python train.py --n_layer=14 --d_model=512 --activation="swiglu" --norm_place="pre" --norm_eps=1e-05 --attn_scale=0.0981 --bias="qkv" --init_std_down=0.0 --optimizer="adamw" --warmup_steps=237 --steps=5630 --dataset="wikipedia_en"
Each number is 500 + 40 x the weight over its row's rms, rounded and kept within 0 to 999. Layers, rows and columns count from 0. Numbers have three digits each. The size before them is the row's rms in percent of the matrix's.

# gate: layer 9 MLP gate, 1344x512, rms 0.048, rows 323-357, columns 256-383
# up: layer 9 MLP up, 1344x512, rms 0.048, rows 323-357, columns 256-383
# down: layer 9 MLP down (transposed), 1344x512, rms 0.0434, rows 323-357, columns 256-383
gate323 098:525524525509543436533517540621429498509551483515538528499461493443559491545572527503494546453558438467515460517519448528490521468467481452580475536419524526489609527480518608482537497480542539493496508451549454548477519436506480412502510505502502456533512495478511540464532469487506485508541500523504489445500499533556526524470500556447462531472482520501498382537446497425448479494463
up323 096:482517550549449486493468546535505561468533479465572535474440474518467578457480503510549428489515494471459531537469490404511457460516489480519520494439445554517533443442525534604483460475440459485526446440481522558498446488470502530438512502531459527522478486490559544472557544562516513528460519502504496543522512423485527521496599468534505491502575480446491542504476544536524493449432
down323 097:493503536488518495567491508546538529490519516479500506497529512532512520472537503459452440511490553455492442496524525523521499489475523480481443510564506529421459474479453490520451500460503524489547589518490471523510474504496522404531473453525541557510503531503505485488530501536482469481552532500385533545477491556433439481541525523478575527517533539531479445506466516569464500478506
gate324 101:513531524458461466506499496511469544494494473489490499518500540467453464512495501431528562416495529454504446453558466538550593490561482620419454571480539555489562507508521526510508533479518478515512443483548522452501496405470432492467517564487498505523473450466500512486460525538447462453458463499486516540477395499503529550548474537480487524539492516492503509543525564488501484456480
up324 102:471464514489419499475463528450548479471499527468497496479497491508435523483462480421422538516482486479504536535469446503452464502504503529501552409536526514512435544527421553475533444598512466464478569477567470538520509443510512475505590469497428559499482465597499504514483527527446540389521533515565555494556527491526478463539439492482501488457437501564470534556540464527460502539590
down324 101:550540500528528515513544529513571555414470434468496541490554537477458525483531551390485513460538477449482528416480485500446519525477445504491509502455450545474410548455506584509405534471487492486491503576436531424530551446459432493467552553531536508518533460524583497507507428489465510447468426462486464539457546545584507468515470496523486488594432517438476500489502563520491484555604
gate325 101:517545478511526522560551535571483566464512540547457449563527528451492559500524446477435468520488495462455546599451436552465478446485571464486527491493438430581474522567462526439493472514538552508470457514496473502492482462477517474484492591505472569517570581521525485547518478527420512539512560503543478542447491509541437494485470404527523491515500563499521510534503512536460553410477
up325 098:513518592494537456436540528553523569535572482574508556475599534493449596560499597490448483457470493492501477566450486485545448534478452545538520499511536497480482520436478533497472526529518511528504489506460383610530565437434503452460511562490427529521527474601525548450512496431587521500455438562429469458559486508535464521461533464457546488554505537446602511540483536445472538511458
down325 101:569542479500484461430537459442559523447438507487411477542502506463492539485525549520571497499519494556494501489476501573524495471527521469523490529488537526490512514462560531493530494508488495455525481468444545412541372529529568443485491493482497513519651448499428494523471515531496502488514446506520497513508498535523473526370476450419522535431518556528490590505537494536456515360503
gate326 102:476444485562481390443467546462456456478547430499450532515474444495470450531521482504558452558505546479562524486542502447546510454468528532480558507499524416504549584456494560477496544563528491437575495483539488514483533554554557537561496509505562476447464569516541503496498493485492509525549473518506513545538497557496451543507488517456495494509483565526455467469495489509441471485435
up326 099:518528479477521550508431483536500540474452456492485390481519536539495526514522567517533491487521470517521492543466548536545522444517467464516485531565508524443551565520462474507502497472548548480516534450554494513537449454499531474469527545470438525530523521498428532477549522400511568505519476508456477514520443530527461502522455419496488466564527465445544551433534436475482483429446
down326 098:501476436548440493479476555507467573532567489502519437486514468504492475476482467530418464474469502483545484473528478475545540492541571516512508528519531507462541500449469490452528518504518547470478483507482493468451596539483448425482443485466472528489482501575473530457516465458525570551480491505433550444489465561384490492606443525523552561492426498440558484479481467472505492526453
gate327 099:512471479535555488516432588586452475517508439567458521429479505458520461572486498527453565458516499483565544509487481501540495511559451592473571503489497504454498488555476523484472523606505481490564530554459512473545543495446528476495491461455472509516498438538468531514457450515577473489474460504442554468527534494540494555471482466493513501584502516511486515527493504430509492448521
up327 102:571432451549496508581546494510548477526515532488509507487511422457521563520559449541496467482470560517530403557477445551576527503524480491543474486502489494494411464545509555540568540464476553470511464557496479465532488519508521491509528501529551500531544418558519471494468488553498516489498494484514473481454494507533456483498471484431460515490429391457476499490454503515503480489527
down327 101:488454581417415549473532460498465521546584557481451531467531509539504517498544461481506536469521511483527530512414505511553556498519428498530531526499502533483555452498497527491495508401467477522521473567583394579455512469569432477473504458503483495490462526454459540501512487473547504518465532469532544459488548511531564572452450497490497488466452519398531458498460513569497480447483
gate328 095:529486462521548519515474545410492541586474485528542476476458540507438537550521534502364506456489574431525483455494481522437524477503516522451502441473434432455493483587478515521508455476534518527532537560516518462506528525491536494477479581472450416466461492531552528517470519549548434529446519541510500497493508536493623513542376494557512544453497542541560545515451481512569537492440
up328 094:493522570519483465482526494566437463519449542453486495521475501555568422484505498490504456525445513535502516527489426489536530470512514545422504533506469418585460541459524453450546495525549442520512504472507461475526466423621515515460475518490488552447464393516537547444530532554455516442554455534480456408546436477515512472479545478491534485514544516471434457513528563457495451467499
down328 096:499508475509512495481369538562505503543472467439525519534406594548473508504496483448538447489511524442464410473478544507476518526536533520494534510461457481455461516501480505579544460471454528519521511544445486536504573543541610528447443552519445463513481488521601449532542504434598434505439522481461497508501519482526461472515419475496436524480473542521488492517541412494456578483486
gate329 099:469486538506490505457446496561430465550480530489495517543495526454505554508487527527477467472560527509559455461506495468507442479504539504524437488538567439446506468549492507514464529460437506508477505537494503463440559446599531469438534525459519465530510499456499538460488574487473469438498504532444499452510467506523547499507477437547534421438533518494523534463493562408540475484517
up329 100:526516449561529484585498543504507597518472519486364496523464496493534559444459469500515508523474473432470508540525460502536487455493534460479496483395434473607480518506540499517485430550505489547451504498522513447524517476465476480466522450526564525454491470510506538494532466441560622519548502554539432524500517446514539527472525437454389547518529489498549490517482482466429546559441
down329 098:568513591497430461531481517571457495541487576508537490467530491422573490511489516433434469525400527512480567543501583457508505556580473479551471557529525485469486495369479537489627521467577452531550498497541498490502472458541487474445434491489487470525415449440524543467427450524567508536442484378518463492527527478446509450429391549570522517524479460522504514504486508500498548528497
gate330 103:505511500531507552432536556527459526462469472522450487577476499514483521584499524526498530500489516563454582496440464569546437490480516531470516466488484465567533475535522542494452467539489506501441493499551429583480479501496499492453503506537486523493498508491526463491415557476510570481514522473532531469519513477470525498498501482459536503554523565521582543521471474483449530516488
up330 100:461423426455508533452513519528461482544517464561453554488501466526480533488403479438530579486462511510431491549516509475468489484426545514459492453406487562438472463478475489417526563525404447474583546487472484509411506519570468456537486499489528457488483514438505497445452556557541507473511450407524581499529489470500516510480463551499480497511482549434522441463551467496493422483531
down330 100:593527524560570497460560433453501521412496452517387503527480497458575434470549493415609479502479482455506575432557539493524463520472513397489561524462545543515469559463522524400432519514470524482586473518484482515549504468488557567490441489548478512440518495478479512596548495543410526525465511494479486517543513555546491525495475534449539499426518485467597485506389520514500501512540
gate331 102:472574464444471467527489522546508490479464487539515490443468414475493554577500457518500572499480502526515515473528508500498436526577476514428489545481540512515527484585535439503421509473432404422441470470529552511451603443539476539487493480495469482511560504427513447497595531504499491420509454562422505509436452509502539495547469503492543506518478404507470488554482512439581500497552
up331 100:557539525521496534433431526440502547475493485507513472480410493497484544454544508502485564523518578460484499524491478478518510602490444438499564497476478566511416512529522424472511579533477510528463538534464511472502480535460459530495496509412500543507520561434552506406550595547534464492474488497517531457469494470526469540492516528514536513522546495522523488478427533564590453505530
down331 099:497542471515509503498501495492505510480577489537491539501527488478499491556560502452488482512479469482475479517529460558557528541457471428515568590480517507516465506481517497468433491565545494541470478490526513542530479564498498446494502447507503466463494548492420493520493574458521551509510486491397537461458540535465505498438544480496580502467579561496517499451559534511478474524535
gate332 093:507552573534551548501498505491474472513555521495551433446502515554554522558482434518433531566528487511455500428464508528496489523517449554546518534439539437481479469491509501456556603565575495486426436532503539434502501605501517508461468473438478484494592488521424545450570551440469493488524499498494420491532571384539528519506538563517491494571454510497488528517487484483502515493487
up332 094:515526529488507462523505446513506428497522481552529512427524520517510519487481423515460509536502504498396526447512498498432564527571497545468510542457451508560559477489454399521488465530555529553511469513496542487561515473464443505456524464546541515520498555531462495477460474501491474483554503473550434472451474530538524529475498437454495461572448539507564467501441425446511476500490
down332 095:573533461567577470524487578506476463520420552448531478448529546493505530464509462461482524480544477537490487496510492500524457475479436574474494510424502535453504480508531545514503472527513507532484589569510475520464504432436510485407526451491482484532507575498428485476522512506524421502479476457507420501539553548516490549509464523454452502471551512515482466482451556444504504525538
gate333 099:518510535535449535547459522583480521444403512497457472484514547466454549523561417547483508552481544476519494535506576554534466575485507458486460477545477480474528448544483454485591496514489527512556488532494517475518534463524531490517451533489577517497527475454520458486515544498485442544562414473514490499455517503543485527515498403429505483558517452475522474507493486552493534561491
up333 098:534559503497458460477513467498522508580526454501513510535524478506531526535529556505489466480584505554577492524472491521458476431528483501441478493484457432530548590493467532444516583470488470517486596513512511527452515455439539480482567501443484459425540529515461534518463479529521467405444530570469529525518557534462527495556457577543400466498422484550545459478541507495480426495509
down333 100:556477486592465519543490457528532490490489465486405438490508488516474471453474513544537550553472562485548549504489526530548448499477480497450420483500500489474564466544470495470598482532480577517524514530512500521499551496534492517484494504490620477505532444460491451506479462495510473549565478474607449430458442563544560569436554415462509506520475466482580558510464510459512509534511
gate334 101:560499516592478439495520541452462527496483436499480468535430515464467489510429474465461570467538447477521474462535456542485589498507537572536511463494478486519467457462492512541478386482584448537568506483499532542507514518505561507592600496444486482515463511484517485568451492522518501457517541520501491507506580580484517443538498519495403532514457551523521547570577452550446480532456
up334 102:506491477510505512539522495436534486450459549533524481518500535551450457564459521529455524483449460553472438455472475528467517500521523494461532468498496550524508430478454558487509519526557446484486469459502499463442447459473514465558523481452472457485519446454442526520468527526473445453467505454509473517491517508457596472468502514481501503492471483504428484471485468520574519575396
down334 102:543504462386496526506526482511531541457497539534445410521541508548527492530546486478605489462555515569472539490510451532495500439505571443482492524466455481543530528529555497471562487546473480464487511413539453461486485490527462494479463489514512527502587497534522444428493517448521456598524458466483601525466465501451533456530483451455563442428474501592411522509482490527501526477454
gate335 098:436457505499466515449520549543489489506436459446494504481454503487567561561486531418517542522479572469471530420478518535516482468501406482499525593516502454541498577449492472524505483550536520559498528501547531512465545459594470510512489441420561460496490475517552564493526533474484459486470462487496485527545403518472490519570470539439463470549458550455503508561443482449507524498476
up335 100:468525497548536558530511486481469566529495464570538559535502437486502520441502508474479470482458519508503527520513443486481482558562438499547585514533476432552528530473503484505482528540544463467549543485491489524446482554498485506522468532475498515430528511508472526515532587539539503508448506548501469533466483519486498473410461482484456472496525497495540544513506524510433520587521
down335 101:449438460523505480454561505496507447486520499562519559526475483460527471547485530478405544499466470507508498534465443469536422443523520447481465518579555493481578510476492573505515498494511425493461458557442525545503572557567597519496539529487491511459511502489529381456493505519475511508527414535532459510464413581484462477473518521482519521533625539498407532494537485443510514492609
gate336 105:458516478527455498485482543454505470552610487461466513511495531498531519468488456504446535388434520465596549466555393471504497509471528512459469477538477454470471505530523530473463539474546496463549475531550450501460455556590483550519471509444549514469535562522528530550494562499485472465528478565482539490507467493507456495540489526516501495462528526497476559460527497475588488514471
up336 101:535556468553519401486527608509521518453504509447501436512469557522429471465517477517469514507512510519562493523553517481554547513485502430506535506470464475525483534509554528505485498495514514537478539499466496523504463514410524563523509506474492511496548581456528550463540522500499530532508484489470538478558518475529548563489496551542484545473500529479440461524477446508556465537455
down336 103:467548596499517499496482500493488469483507553505511486550490432430531493471517472487420479521489486462471506497456473432507545441587504491529485525535493495549482531483489476517529468505559488555553486555478546497459472454524487493511452492562509579513490457498483542522500500509480482468513449470421476569578507493533511538455500524551532538496535576537518520489577519451550528501514
gate337 092:541467464489516460469532472518533502440498535455569521534435527493441465550477523518472523470458551480501529501533430551594464479502539525559565568481512463527512487544466522421461425472450505468427441480423513520556491429593494471490537477417474424518479500524481432533435566513532378536499485546517482477461475450513541546491474510488527551498505483543481482537543536418477560553478
up337 095:513512472553484484514498497466474461519523471454520546461485547447418441473447535532384430520472463495496435546480520553565534552512554470509545564506495434451481511521519455492549431519506443475544517529465556486477481497528484535538531530566463497475481561461489526502498495508516507562505474468484430457470442470536391458484518422513468497507540502488515439502514540432480568483509
down337 094:460470493460509476515560471511535559490525496422477450440506546523480514503439534539412498567447511523490438469484455459518524487526533500480625517512520486512460486474495497507561491471483479517439503458507542461536465501529511460536473507475497546491507547462437453521553600510537426496484536470589451454549476517425525409522491474522504544596563463477459552485513478467501502550481
gate338 099:465558446470513521525479549472482468488508549543496525490440502478481539506568539444488549539535524485511495530512552490514464502472510513537490537528461544479565549479479561497558476504422576520551458524574514443494536461521433530568521413450539498484509500486523497417545494546488450475522531447584530485476421530474501418550510525490586510522467496516571511505434496469504521517473
up338 095:502501558530467522531530521462519562531508499421457538558419504494517471472482509471532493475500470508489478505500494503429518488487442527510432517504590479490504438524544493534553495553488455517479519514503561517548489477509487503492450477439534508513436517524474621607541540465469524543427517481494493455558481423468538523492478538411570488522532486551444444436525443591495412492539
down338 096:502523491474539511523568496541555600588494448468556510501515485453489515460470503455518515506544392460549490624557541463510513526522451502558434531507487466459524514496496412466481496471502469503515516547488463423508554500417472499456432526537531500465468425500504468449502473508541478494509477526533527558493449617370524457496446513571492460495490472515468430465492557485475466497481
gate339 097:562473483483531468456420546531440480467458482464500450512478419467460585498522524513513480505516511495497405529482502561545463488510586545511492612452447562454570450545454498475488463461531494477541502486471526474548586436519494487435466517537445520488445469522489501457474528454468477537532489498537565580503447416488515365441521586550422512537499513490585516532558497543533557468454
up339 099:467529534466562543487506510578453527470503508528474511546486514519464537512523482524520513504534518474415428507579512511511520515519491506452530500475433431554493508522502531437507534524480549560507510499571487496524456481538505447474459487462477497428466476467434437385521494500491573507570466530430458455476434437439475501567502535573546516543453555462538586437520491393487570451486
down339 099:500511539557539487505433531426558481564549500558547506458562511594516514524516561480512465531461483441433517570471427481495466553493538522469465507442466532458630489565445499499459472493542520474562477552493474503514537554418487492547522537515439556582419455592481449530502485407580520475498516528566502536537494436489522513423466520532571491424511515531541525435573497487591541482500
gate340 097:436511517648564481485486466493425510418409423570475457518481469465502523544461501416531548382544627495524478520489497591465568546474482568463510484489520540484483467536413471483551500545534469473564488504498519513586455511526545503426542492482562529464470494557522445509472533510479509501554501513560587512498464494535532509447475492515539546511439577490480469514517496514393513502432
up340 099:450456560496549565521527552568483552594501473540439508543489449516535398495537424574567498538434545490491535535489467574499518507447527476411443550501490532497467539498517531440585468507467496440551551476427504520468522468483466407520478479530437453414508453580469575530566520525518473531495532446566505467494498413533490499484505523472502445463426443427497463534517504506423504549508
down340 097:533450473451492541490532495487511442486450476458587512426596535540506497549477465464463543599476585471427500531465512495465541569492516491483512501516547530514420497501492408613479510474559499554539534493486414532489553529478576468479422566571487562529473555528513444443479544490502570512484447488472508574526471431547486552553478509506590550517590424515544490544531514472488520564507
gate341 098:514545582499506486537489519439452498502474451455455487540540426493479536479625482532544542504533541483514432420535465482434444489509493502548592465538495529454461474488452525536441488361529523491578520468452425497509553483494453535525500569517519475492507550479563501469471558452447413552458605538542500506510477496529547550467411457503495517511506549473484570524536527507505563437518
up341 099:577561463481505494554459484524507519577491507478463476552487498558480508528574540571554492530533528446420475536481579490527490507501498500495502483494517479510532483474457571446479540433471518487458495548524424512464580489539482539470450522505482481479566462498453495558500458427515451531436627489541417551539492520547455456455509464490525543529457508480601559526534539492478528498551
down341 100:541562575459506502491571476463512487486471487506520521442532523507591446472477499522499529462510536489475482451463495524477480489433519545544500443547515569482504561587447423500495546490558534492595518517506550551488503516510498490452542408545521497548503469553597473410513474488465569462480515510520498451525475417519496560464511463525530512426515464486574494431464471473503480481524
gate342 099:493501554524491438519521466488489460538546505472460481510458546453467541473474548435471477465474458447519430501451504471429448448567562551531462500489429460503550590524487520479470461508537565550559525485473450494504487483468536515546530535455490479516470537482424511448439526612513431499548457508482496558507533501532548538487432460526473571545473578577546535491482431507469538478470
up342 098:452600462543541428466471576504439489479497518511560536411461486458463510559525529432461509532455526502557553467575551481478485565464507469501560489489545513467549534484537459431438554557494485510532545475554496513500473424515499493523520525503471458472484448429513501505501513518482460562452514490517450481498466479498446495523520489510485523408452497462566459495554590447493526426539
down342 098:484447546494512534543450455468481488500547440437484518538507411452428441485419503530481524430510521482497497514462479485522472524534480536535487532539503527523490501487573485488548534489548487497506613525482462541519528487527505511561498492469503478535444504485488482592463484547480485518546458475505446498592445528525506532565525488471487509458531517492488408578479502488485489571490
gate343 100:493477485496494471499499524557389471520457528559528531512468448495465491505533497503515437517497491506546558506419543512466517509553509566511538519486527480504459507566515510477515530537483504510532420473451527458481430482416520550468532528494487508482516550456483477477490523506481501475526513411577500481543525574464565557515494576501538484522473558447519474488521396524532465400476
up343 096:549525537480466522490530523496424504542479550440561543514481479510531536506448478558535487472456519551557459476500577498502506441595474419520491463544473497496563536519454532539501519528583462587557413482507533503519466456508458497560508521477493552474483536483448552448541502516546497522530428486490507431594492446456514457446563503455513466489533484550556443534433492462523510452553
down343 097:484550551533506451470509509514578484468528484490515533483489517484456522603476540499463562535512486527579503505521455545493564519454554502456510512492493488467379439518521480469522430510498516513507417473487465484543531509540563425456454525519548458502530516476536492475466526520558514510516483502438497364529457535506444514464509505519414523427503553552525491564496487517539532517543
gate344 103:490511470411464497544498510511436453508489466543450488517447460463491497441532483513475550469496456586468497478526474479539537476536486562529536544463510559449503559516483479477532495436494491464434496460556512549489473478587440545458467532543443549436574493441461525523429537529459497419511579556453457519451469524407597448516521448493473509486447450483504548478529540482525524505450
up344 101:500490474482512523436546515498432482497498521524546570519543495513485536414473519458447566473421534469518458493518481499499535494488517455502483522576495570541474520577453468479481484478438491555451486552510530484582484536556458453549501549473437528476507483500446602496518431509516564514450523517521496464514529483519479505480547509489540526504466491513468515498529487611505519460484
down344 101:553461585496455459545424504514528461530513479524460449510503481483497492468527558534515396541502417527543582492521543491489452475534508438561533504511499484494510511495502461486509502444584529455452512547521485556517459465510400546529482517520482517454542518488499526481430504603454421478506566516473519540495483492462507466571477524535544483511498469494515527519501594488468531578539
gate345 096:435533463469478433494505508589505520462507553470486525543441496473409561504529505476528494540511595474497493494557536557564515531473537538488495464516541449589565454468510518525535472452500511471569502521530432571537507512516452462447521537504590485535494508578510502463535460523518500546584485453447406545487486521442418513496493604533540517525498552405565541512414526462507430553511
up345 098:494429425481501593527498454467520481494498509549534515505596497477523539497560519537496531507492500477515467534517456533499536459523529494502505479488493527514466469579474507464536478484497438421430479491535519534458513515499498429524520467526404531517434495572561553474448556544506517497517541551492542508461371463506580474468567506543571580526486474515444463435533578440509557404605
down345 099:516516512448503515499484515584520539499526534513484469464455513519491579455553502521446509446461547512529383495525520524498533512473564417511494491470533428563524514529467532436410492451491421454535544499525512528528562515503461556493472474458518422510475491490528491413486494551506488547536467499478519452476427488521575552586497512494523538504484469444467465552434556480498477473443
gate346 099:507497570489555464556466473500575465489532535516524478466422512503491543465513493486430528491494418421536500455497477485475531535600522561575486498509558520486587463432501548461522458528497488509479513539511489448613553543480548392535544453530452457435512508534541518477473493498491513457550538530510529491538464530527499521532538516484523508488429502472474563512515458452482466543486
up346 097:422535553477499523448493493472508479483443496502469452514484521531525525595574463532437482450547551431529536468470408445484476488590470528500437508500540458561487465486471469570447476581514442441493504494560524445533453494492490467491538467441478496510486571487445550446482519473474476503552517478443497473588560502489498491517511512465509500474504568468431529526453579479511474449468
down346 098:549507520469639483558508437489469514487495479462518472549452481529520494532557413474491489470447511496514559586507513518523526452527519469486481524527452495492489472477603498471480506468455520519489449507513468540482517469485503532476478393442553492516569552552477599469452485493484433460488463434437550461430460499510482502553539488455502545523522464490509501532488567578527506428552
gate347 102:587574524475513515469534551569469539491514517455458539504483471516502569461458488477457592513461508475458489527539577525540502494492540451461456521495474477494540570481510464476561554510518520519477504505578510476524542516438543487488496502518500540530452445474500448540475495493425476476498524527411457541561515474444530527520523481397475500512479511507513455521528517481418460522480
up347 098:553500484432499461563482437496557410461481535519570488506478467439492508492502505553468433464526515450510555499552492553432461557567499511532468399468507511500477455530527456470495494517536473523451506450458479477497497516458484426459490523539437406536530546422494467477556501516466524521504465469506509456489511407519505564435553429489533457382477489503434543529525452589552520441510
down347 100:545479510472556487465531458542526448477536464479467418458528511445497495444519545439501525559527570459497461474533495581530614417525465554519482483444482507448432513475406451545491380496544598512399513463433485415442527536527532519496505489457504533472490515519499477499521481492486562501522508502449577479431501553562481521564554476442492523433522547566548463451542558460534457497531
gate348 095:568545447499524517530457483488430517448491553496437497539541546458470536448498494416525498546422524511448500506482478486490566437469561519442540486523468423392488515530536445389435543532523490455548460574516588529466450476497501515492518516496489486511592465529434561515487525501435534494534506572410527537430496496539525484452539450569432504524519538545600479524514516558517499487489
up348 098:451432535536496522491389492465422539520492491582552477569510504531501522440500485488510503511474583514487505580468475452459452460498471522516547455472522442496464517562514499454507450532479457415504431514533496469474492456541515531499511490513475539456538488558499552498476545500497483409522517515469525548481513601509548474453427462534467551578542490496496539508514438499452483472447
down348 097:470402497518513523475555482508465498461486481522489470499558466478450469547492518407483536481548533540465561467553459481472522507463467552437499438448496435469534475529465500479437488502497576526538494452541457482486475485578443431491570501493436396538526512516439503472490542507480494542601484537474510443423520506501511495492438542501496482543527512482493471501601477462445507513517
gate349 104:512518540593519438509501535524492524470544460520471546533474493513514483489533550448515502506516528470540502548462545475517530436503568509506519454508528496495489443426516551392538422535437485558459521472548487570557496494398484525455603477458532503495548483503462552454529485463502503512460487533458459503483510579522490508622515499530492495440526442479482511527540489475442518406500
up349 101:568421586386556452576470497444513543465537424414462476523446561447561507426534522469564415489477411487491431526462531509543428498559537524463436514531436524467530543482537513508522479460536552484530472526544459562474515564536483462496510467460488457504512519561481488453490472478482412563498545511511474409549523473463495533441489467476457525504560505498551485528491460467439528479573
down349 102:534461528513459492537483479399493546478443422561499443551479545466465468501477466421524510523539439550494505545441454536560537487576519505545575496471485530456574487596466486474448458509540502472482512511547465563481582461484512529510451443504468493544496546565556524507481521521427442545463491482491470512458478577508423455448507452463601508498462492568478380429494422515493535498505
gate350 098:550476433517492504513514534534502533496609610482428542453503493501525578562525508476535541501435535453500592451492512527475467487503464499508485498556443448541508486467545513461480530592541479519441490484504498475523401482505486451485497540443499567445559552497473451560548486464561534496516500453559504443484498462491500480561522464503517565458475493449511460567481411458520546484486
up350 096:478546495490523455493501517470478518458601527529515474555521529552553495492485432561493491464556466569499525431533499458495515551567493508529574497436502607477515424550496513394449524502476505462473484498464568483472489583496476440431419489502435547455519462504426452512543569571523425555560467545526520456448503515501510519430557471525525531559461495446519466498568468458492502428450
down350 097:480513496514563521494491570502530539486486527526541469500518465524449447491552528518489544574479518524510478439465607469461480524444488489532579490529499577550482480515513484557459494523501499459488482508500539474555477527433517512483526454479461564586411440485507488513548533410516484452473462473557535447485524548434534531459508491534472522486581498468570492459505484532479451483512
gate351 095:508499576495542485486495565553474482542537434544547509537496485495496488524562500474442586511488545505482572463546539628532476479501503484475488591515502504495511486547534508449539513464545558504454463496600544519534534427533508410493474489495509487478462433499466532489533569494484482552522512526524520580478538447538531497525522486474481490471505524523560498490501480478542563535463
up351 097:466481489467493498526497491512476455532562537531553571508540551467510459547542523523555500506470501509574531502464480472520542480520541491517499493428426583477517464435491574487513530550444529473511554549543476577489513470553430402579446528489548512561556485492500513496497531479457491555518479440543483511535503478528530490563584533491431437482489522463530467467499510607564542541507
down351 100:490496448425469485534516483451501541602485568464484450475516464537498499485403475542577477482516452565445534521455375419497481472548505506519488453442424529480417468460398505507512508499532509521484536518470473454468427542546480553477499556474590553506493531455513517535454480501546533492511439452513478476488537526534532549506465471491392447480474503482496493543429540559517484521589
gate352 100:498546567490431421508471547557515492515485483501488485564495442514462491482462480484484545477459442466482484529415542605480531567475458486467480465512413494518500525504513482435453475516480447511510502478452460442545467497508503446493489565542526537464526496468494538483529520494486488446513518451477455478461516529520574482525467542511567404472575471533447449466576483467436434519478
up352 103:460521507477506564562485531461423407508524488509444536523502443554524442527564470422470509479532512459376513523431423487516518468471470571464471505537480446513531526483456495516534509525481509498520495510507531544499449558422471520469479525498414428423452513506511463503494502503424573485471527534466487462540521472471490464511546572509509515539474559525486518473477505484533535560609
down352 102:546527456502457490498561563493497515485510533463492542476475488522508502501506492470574516495532505459495543588496538482527510503516478562493502524509498513508532462582497503510535490549459508551457530435555460417503513509428532543456535465484500507542507455542446495597546447544526520491547515508458538502512537530442467492465400509551531408531436408459443409509496513450537526553453
gate353 098:503497560505473475390472455452420523498447546459471462442459502467435522518467438503520460475482529428467544477572548515500419458507556500442571609504483504532590524450553507539451531503468501482442491505521465544503505503581505500460476444529511512464562447512517549493464524529509506509487566535431541430557452450401482439541434486418509504577468539458490480529524459447469468498467
up353 101:459518527550554406507513533563458519456513505514577563501522476483441525472502534500493475426509511502497423489522470502469521493483500555532559545464486508535471508553450519482478545451509572466514500508474527485538553460536474500468534536470465442491449501496471475475467481497538440542513417529473490514473516522464505520531506516528474496473522517513502523400469513487517485445542
down353 102:417522512469518521446424500535466526536526529460455464507483522429423446449499460532493483509554514546529458472512462476578501536528530482546461508438391457407522534496430546542493508498472505431464550470445461518515577549595534528498523458527463474493439502534458485572474447506524545518489520523489589487501434460447500445516470561510539462452568486479554542449493456545443504546530
gate354 101:479561507474505470463517479494485550524535443496530482466440458477510527522512505502420417505471526548475479444481474509534492476504493576516534535463443553534591503464523476540528485419481453556540493472565536533505500443462487479454522543468525490429435500522462494468456520431480459531458474452432504430501501531505516487517534519447520495543459526495462457529547444489566492466574
up354 100:493516514472543500459493508536561511474476522477461546449469519480472499443474505398496512483495532496486495545552505522524476506470515498554509571438489542536464450448531543586503405530479555507454534564436473454507538524514584447534490496476515488514536475506532486500483428403499487524454500508501517474449449494452491579509462477462435501482471523519496471579541507560487494480463
down354 099:593504535568558483523494508499541529502425472542487532559508521495479450523518531518517444510448482472536501556463478500583493551563510487531499474460540554486410479497423499488431491529501530472458477533585462451443525530508548508511512505474453536460599499430519451519487496522504499528506505576517514533456502504491547472506511446575545496532511531482484490522491540508536487499530
gate355 099:490539511425540525404625496513477545547480448493495478513504574488465557498499479468512568519435547491500531482460526538447435404440535494457491569468484530495489519530486511506545450549515493431478515492544500524553519508519544517512546445463474539536549427475462559576500539480412506449466480507411573540460600481528520496492487538508496526502474489542462508503507441494536561486474
up355 103:457458476478565558498456429505467436602455530516505469527455564468438480413425516472480509452512492523428554569467520530492503441474527498469499420477559460481474476443595476569483519527527593486508493499476484533547516542507562489486482494557535524492531495518548505548501428583523560525525476485470462555545531505518442532412456488516472499497516514587579531478502526470574484525536
down355 106:482460517477527519485484527461552378510469518505492432456585530438566468504547466454431523428510523501526518559487513423497518517493534497486398482411507442501512518459525511448441550471518510570485479510403481457473471521483504545530481544552529496534525511520505491492595443507596479534538532486551527479530490526465503425435470473490599494566330484551506405473446516484504517469536
gate356 106:581449554525523496538509517509448519545459490470477467539482452524496465547479531499443540450509503497463510435482592509521524534517539519490460414515428454518476467505470513423592499489532532468497494516521585430509527480498578540499499492448477533512487522480480500494529534524487521476503485484491490530561469553474561523479451549455555525435506481558521555552495422522489487520475
up356 105:555471532497445549415463507425544550483551434427515576512529480492465573455512559480448528492504575521539548487537386533452448593490458491513544488533472554489573422512500502410466540559440468428493486470408462466481491553505481551482500523508488465570471506436520502439512530509492425575527482519484492530503491482370532431451474487430474482500532529486498480492523465446482494504503
down356 104:477518613447494482462487553473519462547474515541462568524543563498473499553355510473494498506453520493472468483481505460508493513478470542497485433495504456472508497516473546545492559495550402514457414506505558499458536554533485558481664538490576542569547406504529561439517551456564479494482453559547484525427452478510526527431466486450496579503565496475504496518534462528527510541558
gate357 100:488470501495541507518497556491446538558479483530566476489463469519455558502548480469445475471436539519496493507543484457462364497550425535462493568554446437507530489486507499534579515505512516551581441449619395588525559503535520533497494513487554443522469546484533467507503530525474482474488478462517562534528486576602497499451548474492560492522450515410470506525507520477526566403494
up357 097:457441545484468464532482461542460556480468496476429476405551505486468512391442469480514487480484476520413529520496560428494417471443458488541452522448512524522497513476550554535517463465466472451548528512461497472536476536422485530494478489529522521486477548467534456509506512524521521515442517482417478577502513535594501551497521544502425521499447433504468537453478511519522490553543
down357 100:409580494524534472491546540507394520532436510536520471533415503501488479506515515480449486582557461506513515518464510527465535446456431480439503535531481572514473530464477512517388456561517496504518499460536490521454487466549474490486574551496498465528435519448489559578529574586511478535472430564494523508488595530469461483492544523560480484493505525472568447501545497472465516493477